Weights of a small transformer language model: width 448.
Each number is 128 + 24 x the weight over the matrix's rms, rounded and kept within 0 to 255. Layers, rows and columns count from 0. Numbers have three digits each.

# up: layer 2 MLP up, 1792x448, rms 0.167, rows 744-803, columns 0-111
# down: layer 2 MLP down (transposed), 1792x448, rms 0.136, rows 744-803, columns 0-111
up744:130109109104112147115141118131151124110133125133093133140155126135147083124101128125142127117120121117136118125115124101085094133139160136102157129140079106129148107123119149119128141149148126113146115124158129129138130128139094101133087114101104138150120114121160093180111170145099098091104146116147093121084150093157098103095145152128
down744:160120163120143090078154117131124152095154129110136131113118094108155156132152122103170105128149117106125091083127108139101172122139145163113105161166122150112082103146151142113132130109140108163112140123167135130133123149135150129117073089155115142147123145142111153063139110126118121116165207136132127154133147123124130143159141133141
up745:136169135101072183107108155127111166126146130168113146113107131147124127139128106134140131146091115114137155118138117101146107106142111102068169131135129121135104105131140152128152127118117137116140118126153104162158120179122108132107094141115120125134148138113187122136134159147111095090129163141126116101132136139150090106106180115123
down745:148131136134143139128143084103156163148158097101100139145142135141134161144113132176119095137135137131107156148148122138127081165077108081114111105097083100139138154079124102133118097148113128134169138118145121150115098121138154135130166097126089123118128108147142102118114140121161146124124121128113134154097153114125124095100149118108
up746:123126150115151139164135170131108123127121124142176143160162164123138146094146124106122128132094110097078117134116117155142107128129131150166140130134140105101086102160160155153136133115154091121120122155098105111184183122092154144113075103144151082136181131147195161146120163143137102138118123131112103137157180083121152115093139145124
down746:145138117134162097147146188088129110115124112144175119123128133110110123098142145160134115128102105111113109132145120144120094097124098153146141131160148180082126121124135133093118155131155096100101128149136114086151146104141127119146119108120102101136112116172180174160107147122118128108134101158117128131105129101114151126143186168136
up747:150161116136107141138151092122119161131139083097122142080106147161113101107112125126128146136121150111120089167124129147128164100131147107121096094120143121110134114131105134134100106124139158112111128130114140129136146138130119114109129130103137135064106126103119121133082151159128127148152139137124116143134112171104118156139152143149
down747:149134113145102179114151120094113181156109133147122156153167122152105090101135134089135147120135115111115070101124118083135163107106133133115095130157162152119111123115108137102114137125143118137123145124128138124109122134103155136117164158106129152130125143124153131113108125147160145135127152121100174109187100148135109157130170139122
up748:092137158115084128081118123101130126142159107129148125084081094109141148136117136136155142145129131126088119129147170133125145135128138151110119126152078134144123134146142143118128123122149142126153115145109125115130090135095141158150074147160157159118161128112142114113123149104138091104122178153098136114150104110141123096134116156133
down748:137147126144148131145171155141122130109148114084077121112139097097110074142115131123101103158087097121099137136119109156110145107136121092130133128109184146103081139133118107133107102132143134107135162152122170108137115117132119127133122134137146149146113117118125117125105135118161127169141097138134155115115081125190097160108093190130
up749:128140157111112127113168127146183139116142122050097121130153127131149118134135079112161134152116124152112096088115131124152132118129124128119107098160122092111121114147136136093094152110146131156158107124155152145100114096106116177138106119129131121160142158128117135135152120140128130129166128096133073133121097116130120087140135123123
down749:152149123082194114156168101076149128175129142142158109150145126135107120156185092112162128097099084102110127135146114123145090066120119147082117149119141112130110083124127109099113138109134146141125104140077106124125148126097101120118132107090105133081155130103165099123108133119146131131086129130118132112131081167136152121099119118109
up750:169085178132110141145130154166124180101111124133141125125133117123116119122140133134114122161108108147148098114098113096102091107141124106123142112096099148140113127103136131112107107126124091139140142131135134078142106131131189136134135110130127109144097147169138144157135121120119123111132127133112108067129164127117086117128158146135
down750:157155094100113112120116124126135092083144131132144155120155116122113100118183119179145109147145142161087085126172095098136111164119154167105139133140126147128089141098149105133133104136177134125132151071130127133129083107157162157110093097154150112107125126176202101131108088132156131127113166099095142120140164110121151119121125144113
up751:131143114087155147124129151133129147182102167162137135133157157106106116110157151123106138125157112157127109119102139124085153124131150131161106125168129098127096152120147098127121116124097072073118137108112137143137207151135107149086117154133171119150149069119163162158130153067147107089117122108113080144113125139161128061143132145122
down751:137124089125105118101113162157087150173099161113088140077122185084161150134153093150097145126145028140116139155136165171127121138120098150161130067122103160139104126099144132124133138139097067069113136150106136092118115134144128092133171141152106139124136113107171130123128118081127116073107154087106106135127141118146113117150111109131
up752:111097156127110124097119157149121152106139140093121114136133108149107104092161148094120083121156137147117098156123086148110129138157128189133179060137124090157166149119102116104134144154186152116114147148148085116130149110132105143119138172120099148132110117153132084125139109156127111123131121094114168144107118181170107141125085106155
down752:075102155146115121119116174140144142088139144115134083132155110156153116055150134149151131094157143162106106136130117120112169144165119153161156079134084065121121163128113138122129171114176132103139136143126076127157154108141110150117130100106082125158102126146153091144149117109119124157155121114131136170105111175143143178151102137138
up753:115139125114125149115158126096104120129129137111148114143138129131128100106111114146128127145117109162122131126104165140138106107124123127098159131100128136132128141086113133143146131146136133172086139139116130140130103118124147139122095111144141134147122165107134135154121139116142123112112113160167085116141131142115137119164114131124
down753:161168147117151127139098147126092120115143117132120117109096119126127132118122163121125115142140145104120119139119099149126135171121103155113095183140138113145161121122165114110144133128107126085123152120081146135155114109126100152108167185132155130152157101155102130158130123144120156131142107111154146118138107108118102126088141110127
up754:123130154176112148090166112113149108119165067091169126172127097091153160103167130127178175073150121131125154127100159126143174170178124106138117132094116160135139166098128143139156107129143106119109115125151095124096099147114075147086119098091091136110091178165192130129142143091091121132099168125175130091127123109126133160144140162100
down754:138114112140104136089156085112157109107163121143158105157095150140068113126142163115187104065125160093117139128139172128131121135136148122108094135102125120080139148116185158149162112136133111112084123089168158079108152140117113133154089138110150114063143121132134090096120142137106148091150136119113103102153158126091109109135127150128
up755:133154143157135159137138136133120101118133149139107071154132151138153093137116089137093111136159146147146133108132176097097132158121116105152174127118077164111127148160111095103112143112131093138124089133136074110138135129148123119148091164147110135108110086131093131113145132112169161135149109107132131117133159077148078151113106134112
down755:121139123109147113117106104150125136147143141137145149129117114126125159148116169125161138130129147129180091116144144106170095122113110148087116146143157170201109104128165146109127131109099105138111132161124128150141132099117100113127097110126112131138116130123127116151153117135073130145177091183134122119109119124133099148118167106142
up756:136121122086142151128116105147137120149125092152101130109102148153107135175132142148122129136124163103104131111143134095083127197129153142156126127162160140152140141116089167120116156134127164136144112121125136123120104126082159094152165168107172150126137137110132136139085111165160148157116146134073093166160160134083101117161169136107
down756:141105123158132185137163130111103154103131147126074104088133098155116137130122133103135150122142145102119170118067134131123119165099161125148143130107145127125120169080142094137101132136151126125113154088143127111096150147114141127111151112127132177121134108126160121108106101119124147182134138146129095129159104142129129188138175113114
up757:149088093146133102094121115128147197148130125126153137151155153090131135137117155167072136099152123154127122136104136087125104155110146162170098152120166097101142106117160131104154135146149147107133153124142125096105124116148138140087090135157107141170168104133118131159136091106171148104150126149128157101082121123138116153139160079116
down757:147130163114116118140119107096113133114173113112116111102134130133128094089132176129167121120134129131147128130115144074118159153170146125152118182104106142113108164142091140137135155152138135156126164126136104144124102137105107137097075103159115179135147088101111127130131148140164130137135116112159152149127122142112145118148152141136
up758:143145107111107131117154158131111145122100121163133132130142134088098154122129157136100141120139143128131089101120108155136138138140143152108079107164124133091098120161141130154142140123111100130125160080092137124149146104059128104157127131125133161149094177148126157127133118148095125127135139148119141137137089134180125160139124151096
down758:137087100121153147118127107121123089121088135097089156182097158114115171127140101144093111146131146107107108127127183136138108113136146143112152117155144156153151115104134112124106124146147138141135130085101160096101167112125097127142117109151133143121095158114163122167110114138113105114118145171114152116147103120154151127127104168126
up759:096105126104097132133116110106128143096151136113125142150087137123128097133110142129110140100144119126128115119132118135113146147161134132162127125143077146130149123102143178069123115148150100155094129150169109153131132101093128138108116102104106110130104147140095109125111126155091099100108206123121114161143112139126101131150111139148
down759:134153148127148124096098118063117110154113127149141138084138152123165125166146135132169110144117126109132143140122099135122110110132090119088122125162162095103134124139127118148145088125134125130167096091117114131117135149137138172104150164153125153129117144139118126132167151159144132096138117152176127132130124135134113126133127162099
up760:125139129086099082130125121069142133105167151083133150127089166127129121109131138128091103131118160163074162100106154156093123103112131153150134084122117164122137101154143081128179134104200132115143101092106107079156143141127158147107141130122123127121129121124127172120166107112130147139089115152106115109086136152119167070118102095128
down760:092107136122107156101145121083145155105136089116135085093190121130106118116134123126092158158093126160141126175111173157119104143142160116153157088139150131096133155116110172149114130108132082138111128132134129150096171131137132119088146116158134112095143102070151168116145135140107161115143146137136200104092139172158129138122178094127
up761:122142159110152105147179110150151154116126133112121095091109116154163105119089128176160177124087161057158111089137161098095101106158156116104146111169130165130140156147143093090112138116118138166133138124160103211121113142121141124109142134134144148113148131132093116140116144167114100176119116129110140074126096131128122141122113119139
down761:124138094147133113136140076138100138158140156118120154097127086189132118098098109134145116127104126109107159153114125110126112151123149178134187135120124156122109116152123096129125132101119135115140116136148151106134090129144111125102167101167114087151111158123173113115128156138095123102106136107109150127136153155127133126073120148162
up762:186130118099154131150138165118108130128150105121101105147151146125142122150101121101157138142113173163131087128133112107130135106152148096135140131150152081156137110083120133196134144103131134144148117134147140125131146154132131128088165149156088131143150122108091129153158116162116149140141114123145110129134120113129118147110118136126
down762:117166090130152101156152114133125114153148134114143104120101120146114129145131131134102124121109130100151112113094205095119160147123148101120138101105132103122094122109120132124109147128125161137114079094117124141114155081120111135095158135153159109113161126102115126145115137138088109132146097127109139166127128114118171112113101095133
up763:146126117097130163114128146119171168123122086110114104182051138150162125167125139140106152071100100134083113143116131125139124133116110097114138126122118150139085134152060126114141123136113112127117153094149137115154105123133145152156149089161105107113150155162136106159155165116148137155120150157103106077117112135128146099135135115161
down763:097131149105118126147115161118144136082130068163152165163116134144169134122113094142123118112129115156140138169143194124100135164115094138105086113113162088141110124178084090127146123111077118089148113177128130150138126157159119161096120155076113156107097080156134166100195087134151120133152096120072138112149111151177147145153153129113
up764:140076119129157128084097083127147133140112121169154119125136150109110147130146126109077119143144154130075112126161157102141168117117169124097106124113167113142153137120125116161145096115152137125135115109119113192108133130125152130136085136143104138110120157157139139099119110070142088141131099142107109059112128158121132160092122115095
down764:127171113126139133125098121129141098142127120123091100149137096159147122129119126119147165172151115135149143113107129146126075108131135112135128141146141129133114139144104136078117114162143131102148121133108117113133128107185113147107170179107078119141172089147130130097134139141134124114138077113137094127196154108142104141139101105125
up765:131144086109138121109141077121188156098128143100113106132161127154186110138166117131133089193141124116125126137104136133124099080123149137152122136130131113135099070124086123113139130108114121122115114128173107089162125113136150126149121142159193111086118128100114085104132138147119106149131118163147160146131178150095198133142106115136
down765:121132112116102082107124152162115151135116152138160154137074112152082138106079119135129142150129143175140160145155136120116114137105123125098133150131100156131101126133161140141132147113161133155141146105151142118091142151097135096136115116152179163145162129211129174122114143129119154116108094093102120106132092143143177155159160112176
up766:103114181140113168145114169137161144095088158151117108163141109111155147163123152126115138149122138116099109135138086104151165147161123101112145115106123125143106128117113119125158120124121143144124140154134125113115148103123142174119105116147119110140167189138135126141094150163147129119125105141119101094106138144188144118078150083135
down766:114078150132107144149080117177137124127160103151112149141170115167150138149150071130121139130107142165099091164148114108142113167125126107086123107114120155110165122141105137104136116097145131120103094099145146119164069103166126132101135134143126094146134128142122116138111130121121128100143160135107124106150134127124144134101133160147
up767:098104125123139163145153140112114130109119136131101142106069123083115121087166132141104133151121108146129145097105157135187160104110144109128111096157146158156128130119145147125136167133121162120127109115124133100121138092161118130116107098111172097143154134102152115145117140142083109162088117119151133122154138133145155105112112160119
down767:091129147137117122094137126160141102125141119145112138131117123112116124143165157110151111161125109111155133156173123110136129128088167092134134120113159140146131108110129137111159123086147145115131123137111123086144112125094154078133127152127134102126150160194125119105185127092145117146138124139123147100161150161089147111123109100139
up768:142163124086129169155142129151109132156101140143123110121117122129163121106156126104111109153137124132178165116150140096112157128157162135151152137119125116143119157144111142145168133080137158133109114083127096157123095124109116105109080176163099112090143158120110142157159125102098120139116141191139123164097124103119073078131123132147
down768:142108102139116131136114095101181128124108153146132098123160110078184109092163158170121157168143139117166135108157086084086128130116140130098139105122080119172106138151097101058124141144116136114113095093116167104151132120125146152117151172101102122093146163078122133128122140200112119151129108168124152100122140108155121125067113158115
up769:140142128123116148112120138114095089134107125088104137102124138143121149146117153128117132094083161146126099124147132105084119083129100141182150104110080153133119108137130144129143122149146137110105150116134133158133124115126113154144102137124098158108126147126081154133150142097117120108126142136109129161146111115110113162093095119079
down769:159152100121136167115090081121140108160101132113164169140163142102137142124156097140120105128139177080127121112161147124130171126122140091143157163079147122111144116107129133138113151112093110108125116117094143131185113159123144129103155067148130110138157109139171117151097123098077121101133083093098153121141127135107138105119160157144
up770:105091117106127117142095119089112119123131114130130127121133135108135116129114121125131128147132140109154121131110139149126146097141159175124170119115141128116149124131198166133140160133131135121138121126092143145136138116082174161142152124123125107147137102162129134065119114112138130102101136134139127128118118130124132135111059138120
down770:143171103109108097118114135102103121092108127131134117129106117115145129085111114128124153148104121110148116129107147134078110160146114185140185143158119143155135116155168167116089161127147097120081097140134093118094142111107155146154123142091101113141149121116135155126131109128104131147112168119097113129152109144164144141109097135123
up771:122124161162149158158172164125146071129149133112132093107126127076116126091106113138119150126156151120126148124106152133106099130148099158149126099164146178137127120109126108142099146120112147126106087121129107121137122098145133138092132106142114148131122160089118108136109152127145143077111105141099125133124135112184123153158117136136
down771:151145165153171102124136174107163096156118152139144104115134132133173160132105116108129109148164163114136168115115172147157139117142103140130135105187148144093090125114133119143107132158112163154122076152151142104139149113120151103119150087113133120113134170156118116150147102099126102144150086094142184135168184127132133140142124116145
up772:131144136114149163124133140078100156125087141163120159138170148152118098132158119148144144148150143131104120112105077124107151198108140146128102121118124127148129111101131137108157168092139138139118115148124148178145119136082114123148124145122097114133171163140080109139139134138154134145128107101109071142114138113109126133156138115118
down772:105137096147120132174108123103128115150170144131136138096113112082114154114163118165075160118117132117140091101123124088139115113120130144102040174151118098104169103116166113135113149136160116126153134133153144144096124076090097187154094139126174154098119115119128141107101126152146115085092144133119120054131151122094144125107101115135
up773:139099155143084139147130124142142085086158099099092111135105142114143068129122125135161128160124099118175124111141145131152139119075130096142154133142126132116114142121143124124157116147115105121122085100161144108151164158084176089176154111139151107113122147118152122168119104116102140095102156095095096149132137104128138074113160164093
down773:108146135078140130123150138136147085124123148188146121127137138129108149168135136154106125140108162175126121119127156153133126142142133156123093119126152132104139137146095093176135162154127118109118149107103114123140147123137126181137123102133120086132127133108109127059108110140132114160116118135171163140166107147120120110117150154132
up774:142116135118155123086134099140156147163148138111135105107091095105155154155107121135167175146125121070133100129107158140136125145130113097101142145162160185088157148129133109138061128134171150115137117126143162120103103123085140137098105090112130146149146158143138144088132127139119097138111102139080128125186153125141101149136105115151
down774:168110099167146155109117131090098097127083145118135103190123169104149138157137154115084097158143134101164132105131140124138101085139143113122154097104105136149117112109125153112113122126057112113099104117128124130164107142133130122131142155125103161097115079129109108141132134113161138139142154135143102131142148108116132129142142119090
up775:115144166106111135122143102164107189122104093123146087150112150111114117164141127146121153139154113158149133107121131061155154136149147085123144093128084136139134103118142148119129147079126217115148141122166108155116155122151169124091130133124152137155138074141128191088082154101087117131177128112102132148138093169143140136116178113130
down775:110144152170099137107130147110115159131118164108186114123107122111084093149186146109102145131128091170154089119104092112075112120148132132070080108107147100128068174127136115104163126108119106083137103125119127112050122109124150148150107102154118081152138070158112106098140142130105079170164126131056149136132109140116136167162200146115
up776:113125111127092125153155126112116149102111124151132106128102158140133115155124160124106187162121132162124112111102095137105123112152101114148098125154139139143143172172157105099175143156147155160091171118139068141172128119140096158147154146173094079142128161091063150112170120087141130184153163081144093125169152120121133107148121111177
down776:117115160110115130116119138136099143124132137135119166128117123122129118146121161143141126180142138096144122099150083169134141188108095112153185143127138166112136145137121158159137088118172110127155113120144116150143116125118146133114102065082122128157163121122158144126107148152141151102076109106110136156129087141137081155146098172150
up777:087141113150075126119150129165097049096132093135120143134170081129124147143135070137135109128138136127112154111166149088101163121146133125151129128169123139174124126155146121091130119117095112131120118131111117127143155147141089115131114129100116164122118083111149135158150172131139111147121148132151141138152099139144116154096105123141
down777:153163119139160141117080139097078132146150162109113100137132113179161116102166108139133133125096122124124090134143158180148134116150084104131124081142112178073134093129145147139110149131140119115154154108146098137075132110175170143130128131114140114146141158077146139126071147126162114133109142090145130151097132191131132131131145141136
up778:069093150141146145132170138154159138091134131128093151154114087112154107096112159099140168120143137162125129122115156145162123119137137113109121087124128128139096131073106148116129144145133115092122139123143140114107113167163126125160100129120173096108124080123158140124202143130159111105130164141134151160106116113136121117153119154151
down778:099098135115098133133115151099085145127138122132135158093137122134127095142145120089136109135092127096119143155111123161136165103126136124174115170130154119124080110128118152133096115123116133109132141110159166166115110086108126143140136117129106141114147127116115137126098125112137101142172127111164132142131111102155146147138074126116
up779:119113124119108131118143114146157148122129133123138155132165123139132135120088112117164136125126147138118123077125114103121149124184082088133162140176137152122122127145142133075157134119114117119107117107113106135156125134123139125137124126151128129102157143152108127125152168115135121107133147176150156139118067122105145130120086111114
down779:126118160140170144096113142085126119141155147152151097165113129106119183112142130119139110118132122170101128125160103155150103144136115163106109132086131159122159108121098163125061126115109112169144124105121071168099121174119156124176137109137124138148121124144136117144142093125164123091099087149120119126113133131151128156150167109125
up780:138131169143166132060144152122077134120127151107134130104185136084149141149105117137071118143139172105117176152076171161131088136185154151116124129181119139094093130156147118150108118158126087123122140161076133156137171148143102136168113066141143154121099101109165122063092124169130143169132094153156109115158170112115132113170121131118
down780:108091139104162088113088130162118136065136133146082095095178088151067090193143113126118123121117135122160116176113090102167157136084106092173145139093125112187125153151121124084105145111132122113115141101126122161102124118154112168152126100143095101144168141143165107144107132111142112127142123155164098130177108136136092132136123130116
up781:120112123155106139155147130130145140129138097135138131131145110159118131101097130108144101128117125108090143152183083107144092121159107100091123135123169100089112144086116174135152127139137163119141076119152094113137127150133139129100106134126118108101135112152157079139151152083161091110105170135126154121127122186133168157098123119125
down781:173127160122125071125151139150122180119148144092123118173088136137071151149142115109121116118103119114146080153106068129130147110109159141191107141111177122138138173093134111122154136105170144125138134127106126150137087098135129143116111138122151152142121091142153156132086077162140133106113122151129111141117098094144057129134136130117
up782:141152124072151093121136113119131168143110167141138126146147114111110137097155100122156162148148150124143143127082136129145142123080125125092091128125127126124178184132112140149116135067139123098147159120097099142176153092154104116119152132138113112137133095132110140115157120144124153156146156087162030120171158146160152129125140123116
down782:167136103091102112162146082139149133118151129134148147147145114108117098126128141109135131131121128125119155121119148101143131111100132111108101107144112111131137106129091110117144112067162094131110107157123136162126158142114124114142154089160126180118125138130106125108151125099135138145153149084154084121112137135134104164136105105180
up783:121052132118149145145169129080131126106125110138152146114120116131132119105132117150107133091130128091097125123183113142134130146138131128099085125101138111060152115103089140141108083131168097189126123113099150105120113173124086104098102088103124116104148148131175127122164169129139143129112142123150127117102149115131129121147105111143
down783:128097175111115165132114109147157159144166155129120108136127147113146096113108128128135117110100119128121117126117081103114106142122149129121143095107112149142157139147164142147118135122109148123146157124153117165046137110154164134195121135153160135137134092146139122086125089141125127083099156138139102111093131147128120164107093151116
up784:157170112136131179105169134105125117105135069176135121164145113108155148143094129165146097119170089135123148127153134077124128128127140128096130122132135116120114119166134111131136095146126118101124129138112131125139154146133123180103092152140120110144164118140141133164146143144120101110136146133135142113106138151106127143099130135130
down784:167134138128115133112106118126135114151100154105176164128156138093137120131129196161112142126158155105139101126133130141145101134101136113146085117123176145134127124051141114119152159157119079120122129160125148096127126084117131114115108100136151130086140124118129133109134122104096113157096117163115150158184131129142119075133128183104
up785:127157126114125117144116094152150112148112109120119111133122109108162122130104097139109156141155095112126149147061103134132108097121159180118155119089161130116147103098141170125148122089148147145150127148128132102178170144123135146135137128158089123101112132161144105128103155106100101125106130141133141097123149160133127151144136154107
down785:181137142112141142110124140115134114128120151081154177083129099098143101157146121150127102140124105147118093092140087161140126156114149106116115147125121117119094143128095086113101108148128127100111130146112129078141101101153097110096136099114139135118154078101127100124116115121164122152125129133140130158180123097123146138135118138115
up786:109111109130108119135122128131105175127134114148196137142130113061109140109125112093113087170176134156146179153121087143146141122138121135140147141088123131146133154110136140102156129142124102112127134180107104112124150101156099147141183161115099091103138136108121127137160106137123131142180129080092120134144090162175135136148094112171
down786:097118125131120097123102112120097158111110124148176140128113117110121141084129160149148114117135146135115172154120076112107159139156106125164135121079119130154100115120157147134135115104165125154112147184089110122164142090149083136137195142107133094096106123074080137155102125141130127134158103127125126121155114161158126135118134100183
up787:119152107135124120172144115094109154083069136123151144094161093124145109157120118144128152083136113135166155123142137114167122140096126135118165140120102119120126114110173146163129114124131099171175119158122144095130136145128133128136105135118150080122139143120138126097137143159143132099142114092132183149143139131126123159171131137151
down787:097148139124099164127171102153141106132133116100103122115132115153174120139153118140112149126092125123143143140142144129108132139133112135150152096135103145086111116136149120126131146097117110121139166099132089139118110187119121148163128116093137114146140144122074102124122102102151113128148134084139151151105118111125161139150127119144
up788:084116139137129098167138137119101154119154070120111154119186093134156097096088139110143123125102148131141125081194119132091149091160112116086172121201166095134141096148150129099157124107141104109106072089152157088131142149111140180151116136136125097114157152139099142173119153086107139124145193129141102119104138090138126161114093136187
down788:109121128182093126153104096101121172162143153100151134086184122112187077154173129086127121118137085086104133086135112078155115090101129181114149112187153113115114131088127171117146141099159108134133166129175137116146165076117157121151095115124109123117122129111119102117126154126137084151153109082116188126124142183142153116107133113138
up789:133086151130114101112133155168127146135116135134152165109122107142122159150116126168130102137138097113153126146150149143115143127103136128132128106128083111117130121131080170127124124125156135099117144105140180123145158130121142109134118113160066102119092083128146117167128124111127149178139104102123158146118114158090146126111128118131
down789:149108132111122129145155082117114122134134062115134171095125138090119114112085138138141135093106123145134164104124108131137099110099184125093140140117094143174089154125105135118108128127102095126114152132129143111116102130096109131122128140125156138112142175136134129152102114128079154166150139132159138143124132167114140129074107106094
up790:093095121191110107111118032101148176128110136130143132118135145151139106090148141130148163133153089148153123158146093096139060122073144132120139124158109055110187147117105143098176140097099134109124121119180155191133157132104162124082179094125123157096124146139108087112108099109147148142157161122160090138092119145104149179143129154147
down790:105094135080168087096088125120120155150137145153140119116144103156149127129117152113145119142124113118132083165125111143203114122121106100100138106129120153124193130164153149176139139109123151182122126136139120127144080108087157115157128153128167108079115140095109125111120109112168112142146127098126133103141142039124133095162101184083
up791:137149114181144103078122119110126118141140108098123142134139126115118174113175206080153155154146154097104131088147185117174125101186147106143175121141121170135120135152124137138117103084172125088178164130128141139153108092129124145180157193167136133157145091117139120106133137098164149115123120162106163129126129126103101137124118102134
down791:076117124193127103117125128111168100129147120133110133089140099100165145029140169139093167108140120145112112172141093139191110095134146141090134115152103140085159111118111134119119112088096116083193189122103072215159141110108186156204108157155138141110110116107192139127091103110107123047099169115064073113142151103091149181155124109136
up792:111152163103126136143190132113154100160088133139123183097081121111101128118118110147124154111110157140131135162126107138113151141173135120091129132117134121169123147148139137114138100140132115092105091128142104143122113121155124125117123158160125138119119126137078136109140126107129124128155092134128099084104111166138084128115098143156
down792:140145125145116122144132105139129096160088161131118126096089138126100115127135133105147116128135116113153151114138146148095093145130164134134115101092090137118113128127133138104101119120096079107156111149119104118091105133114120140154113127100138143171147112146105123155090157114131128102148166115100116118159080130158115119128093104146
up793:106124161140141109130138118161153126138131134104147201126148137108120129166138118078111117135132112132155132122084094157143078126162131157144163153117133131126119093145155131115144106126101112158088129137130137141164125171114159167169131123144145148135168104138132123177193155143097134152130134119143128123129149119105112138085125122071
down793:175128114128120129112101144163121125114119092121101130135119157152146140130134133131141118133154160129133132072139143160134128150140115124147124149115106089111115158152084112171094143143113105123088170098106122139097114119115120148157101131098131131112133132153095105102119123133132123141137156116136110141140091134100134121134153128109
up794:108143127107110180132167119092121139094151161159093164097122155082172192123176144132101113129143134156117116123143168172150152109123142125144115097112113130114145118103166127152092135149089116133177129145130127116126139145158146155138137135125158108121108122131109134101124123149129155115133144141102122110110130138109170087158150076090
down794:131121152107110138108104113142164116154132177190154087116111145132151127139121113108110124117149133093141171134074118146115113071134128120084098140138139135149128163142105128109151144148150151114133140093158094136139126155109141123132087089158113148127136132100106129087105146133169119162175161117150101132132105133129157115147137117107
up795:067165118119148107134154153125144136125141077137079098121160095184123135088128125107064128124141124125090117112158120129135122122136085130091118176142137107115113109133130109171163109095159099112076099176137133132151112171134154160105147115113141076136133143117088142138160155110172141136056168167159134101095102127165117177105104106124
down795:173112134160101172129138164119179124115124156139130195081088175181184140150155079070142136131150119130113180075145121109161129118134135156121138103155139153088116138140115098119176138104120130115128114127095118128180158115143140085112130136113141124099111093143085157109122153110123142094116154119125127149121100188078147161146132121171
up796:137159163096140151151159140113111135135133147138137104105154120104096108153137095150109149125110115128129153122152133098124135131103104092137134115114108129143125146129144175182116158116143138119125124127146151118141139138142130133128110094124102105146110130142168125143139171154122135129139100118098154103132130116113169127134162092108
down796:128176092155160131109159154107125142163121135156123099169145151128132103096125130137108114116148132153142143159143066122122140118137163129101131087118126122121119142139106124162098121116130131157111091144130123116117148115143125113105133102128114127136091117097164159129163092076145120134124180106153131114123120116121160107160163120152
up797:137125102072093157132150175132093135142124116147124118126142086141121194115121146159085120125112065166115100091097141108099142104158152093137122070107149113119165132093110128130123114116143140125142152141113103108156152118140124123092117078124122124142150112151121120159131110083154146113115144096127131159104099108121136156149140102160
down797:153147121130101154131087134095136095098140107135141136142160144108155138125120135112085159074130131147168167098137121146135132116131103172169093126116151132126138129124120149139114127126150126124133130156143108146122159130137123157167124115154126120135150118134155142149137167115108113118120132097118125109142135151137130107086108159114
up798:121166114118120123097145154156115059115109157127111108099111130141173152149145103099143104176092138068139149137160109086103142119126130147160113101170100101154165058122113102150119128141080144115175168139082095106117121148145144120140213114110124124103102105113079144075095132124130154122132157113149126147112128100176146141153076186127
down798:133137123133155146109146098152131126099134162174110107124147138123068142124125134143153130133147087178127117128144110172110121111150125128139174137106134153116139120124066119091133126135126114117134177120121106159128134147128138098112107144138123084151124120158106127151097141165121148121123099153088189117131130127114120096136140119108
up799:106159112096143153152159144085114119107126100173112130057102119130100111113120103098111134147087165107145167171151098132163136154119125162152144098133122182154100123122153103130146113180159118151139135142099134134128130122141122131179092165133099106109147115124159148092115188132143117125120148129146112150162163096133140146155153177159
down799:109137104118106101129131099126076148171135117096147116093124133144129126091138104147146168137163111132155111135092139112150139178115150148142157088178136117112131100091154167128137066121147074137184087084135168173115201186105121152155107136146139136134103101145151131133121141111111170137148083128113120126136195107125097161172127103143
up800:129137126156149125100146108108125169103159115136158122123140181096125136110132193129111130113135092151120135145147124113123104117115144090155148149118098123157189119111078122129132106148126184159134102122122128077154147150129134169143106145126130168111121138121140134150104100145148181156160125143154084120123089147134120087138162131123
down800:140090144157129100128108089133164112111084116107132148177127102154143132138155076085134138112090141096153123133176134119147077122121091164104114122103107140116159098168150133156072178094132105162114135129130123097134139128149139099155099153153166120124106137128120158105151099141154158134166122151099132134121123133112143174110152124127
up801:135086087115160091096126171168125119108177144146145119115114091133117135128114148129121102118136131118140157129152106111114130172140126109107121154127133107135168113098114165122105123103125153109116178096107128141115137128104161151110125166128110158112106167084161141157148093094131142100143145144118129113093127117116129152139129096181
down801:154142162155098097100157181142135167097111085079142123137163150163158116126126111151104126145094123131115118125160185106152183146118109112092064112135118148119147132111098157152114078120149156088132171116123090144110116123141116104131147087095108106119102115151124144112132113141166101111117121134125140139155183126062128073153150118136
up802:121143116133154111095139112116121075180179128122117122128106121144189167137147126140116079152126129144075154143107132115109085144142103136128153147126139131177142140096125113182098136120120141116127138126114099110098139116143154097101153118142085136152119132090129114097099078091132150083136127115115130130132133111071133136121103148153
down802:143137111156143115146132118154104101082151145128130138118119143136131127149145144138126127137128131133152090127131190121159136106106099160117123156119142151126136145161130093127135121097099092147146133137153107177070059111140120151153192149145155123132159089118107110111122138144123087158131113126131118159110132098112148146138102138052
up803:133143157172130108111110145155094117141115089110099107151157146110141140108171107103121142165142106151112132116116146130140138119128155121125156090163139180127120112114148117144141112124179148134104118165142097111133117128137155142085141108122087120097140135108183129105093200174100108095132136098167122132092137151112112145132123136147
down803:108109114131160141135100125141105115124108058104142143144154096130180121122151129124128152155123088133119123126105122130143114136149110098123150104139126156116104171119149093131107115117109153113131143160076126116146111133140090129149139143132174065148126123142121138104141149165150100088131169134133128141093121166163179132123094084140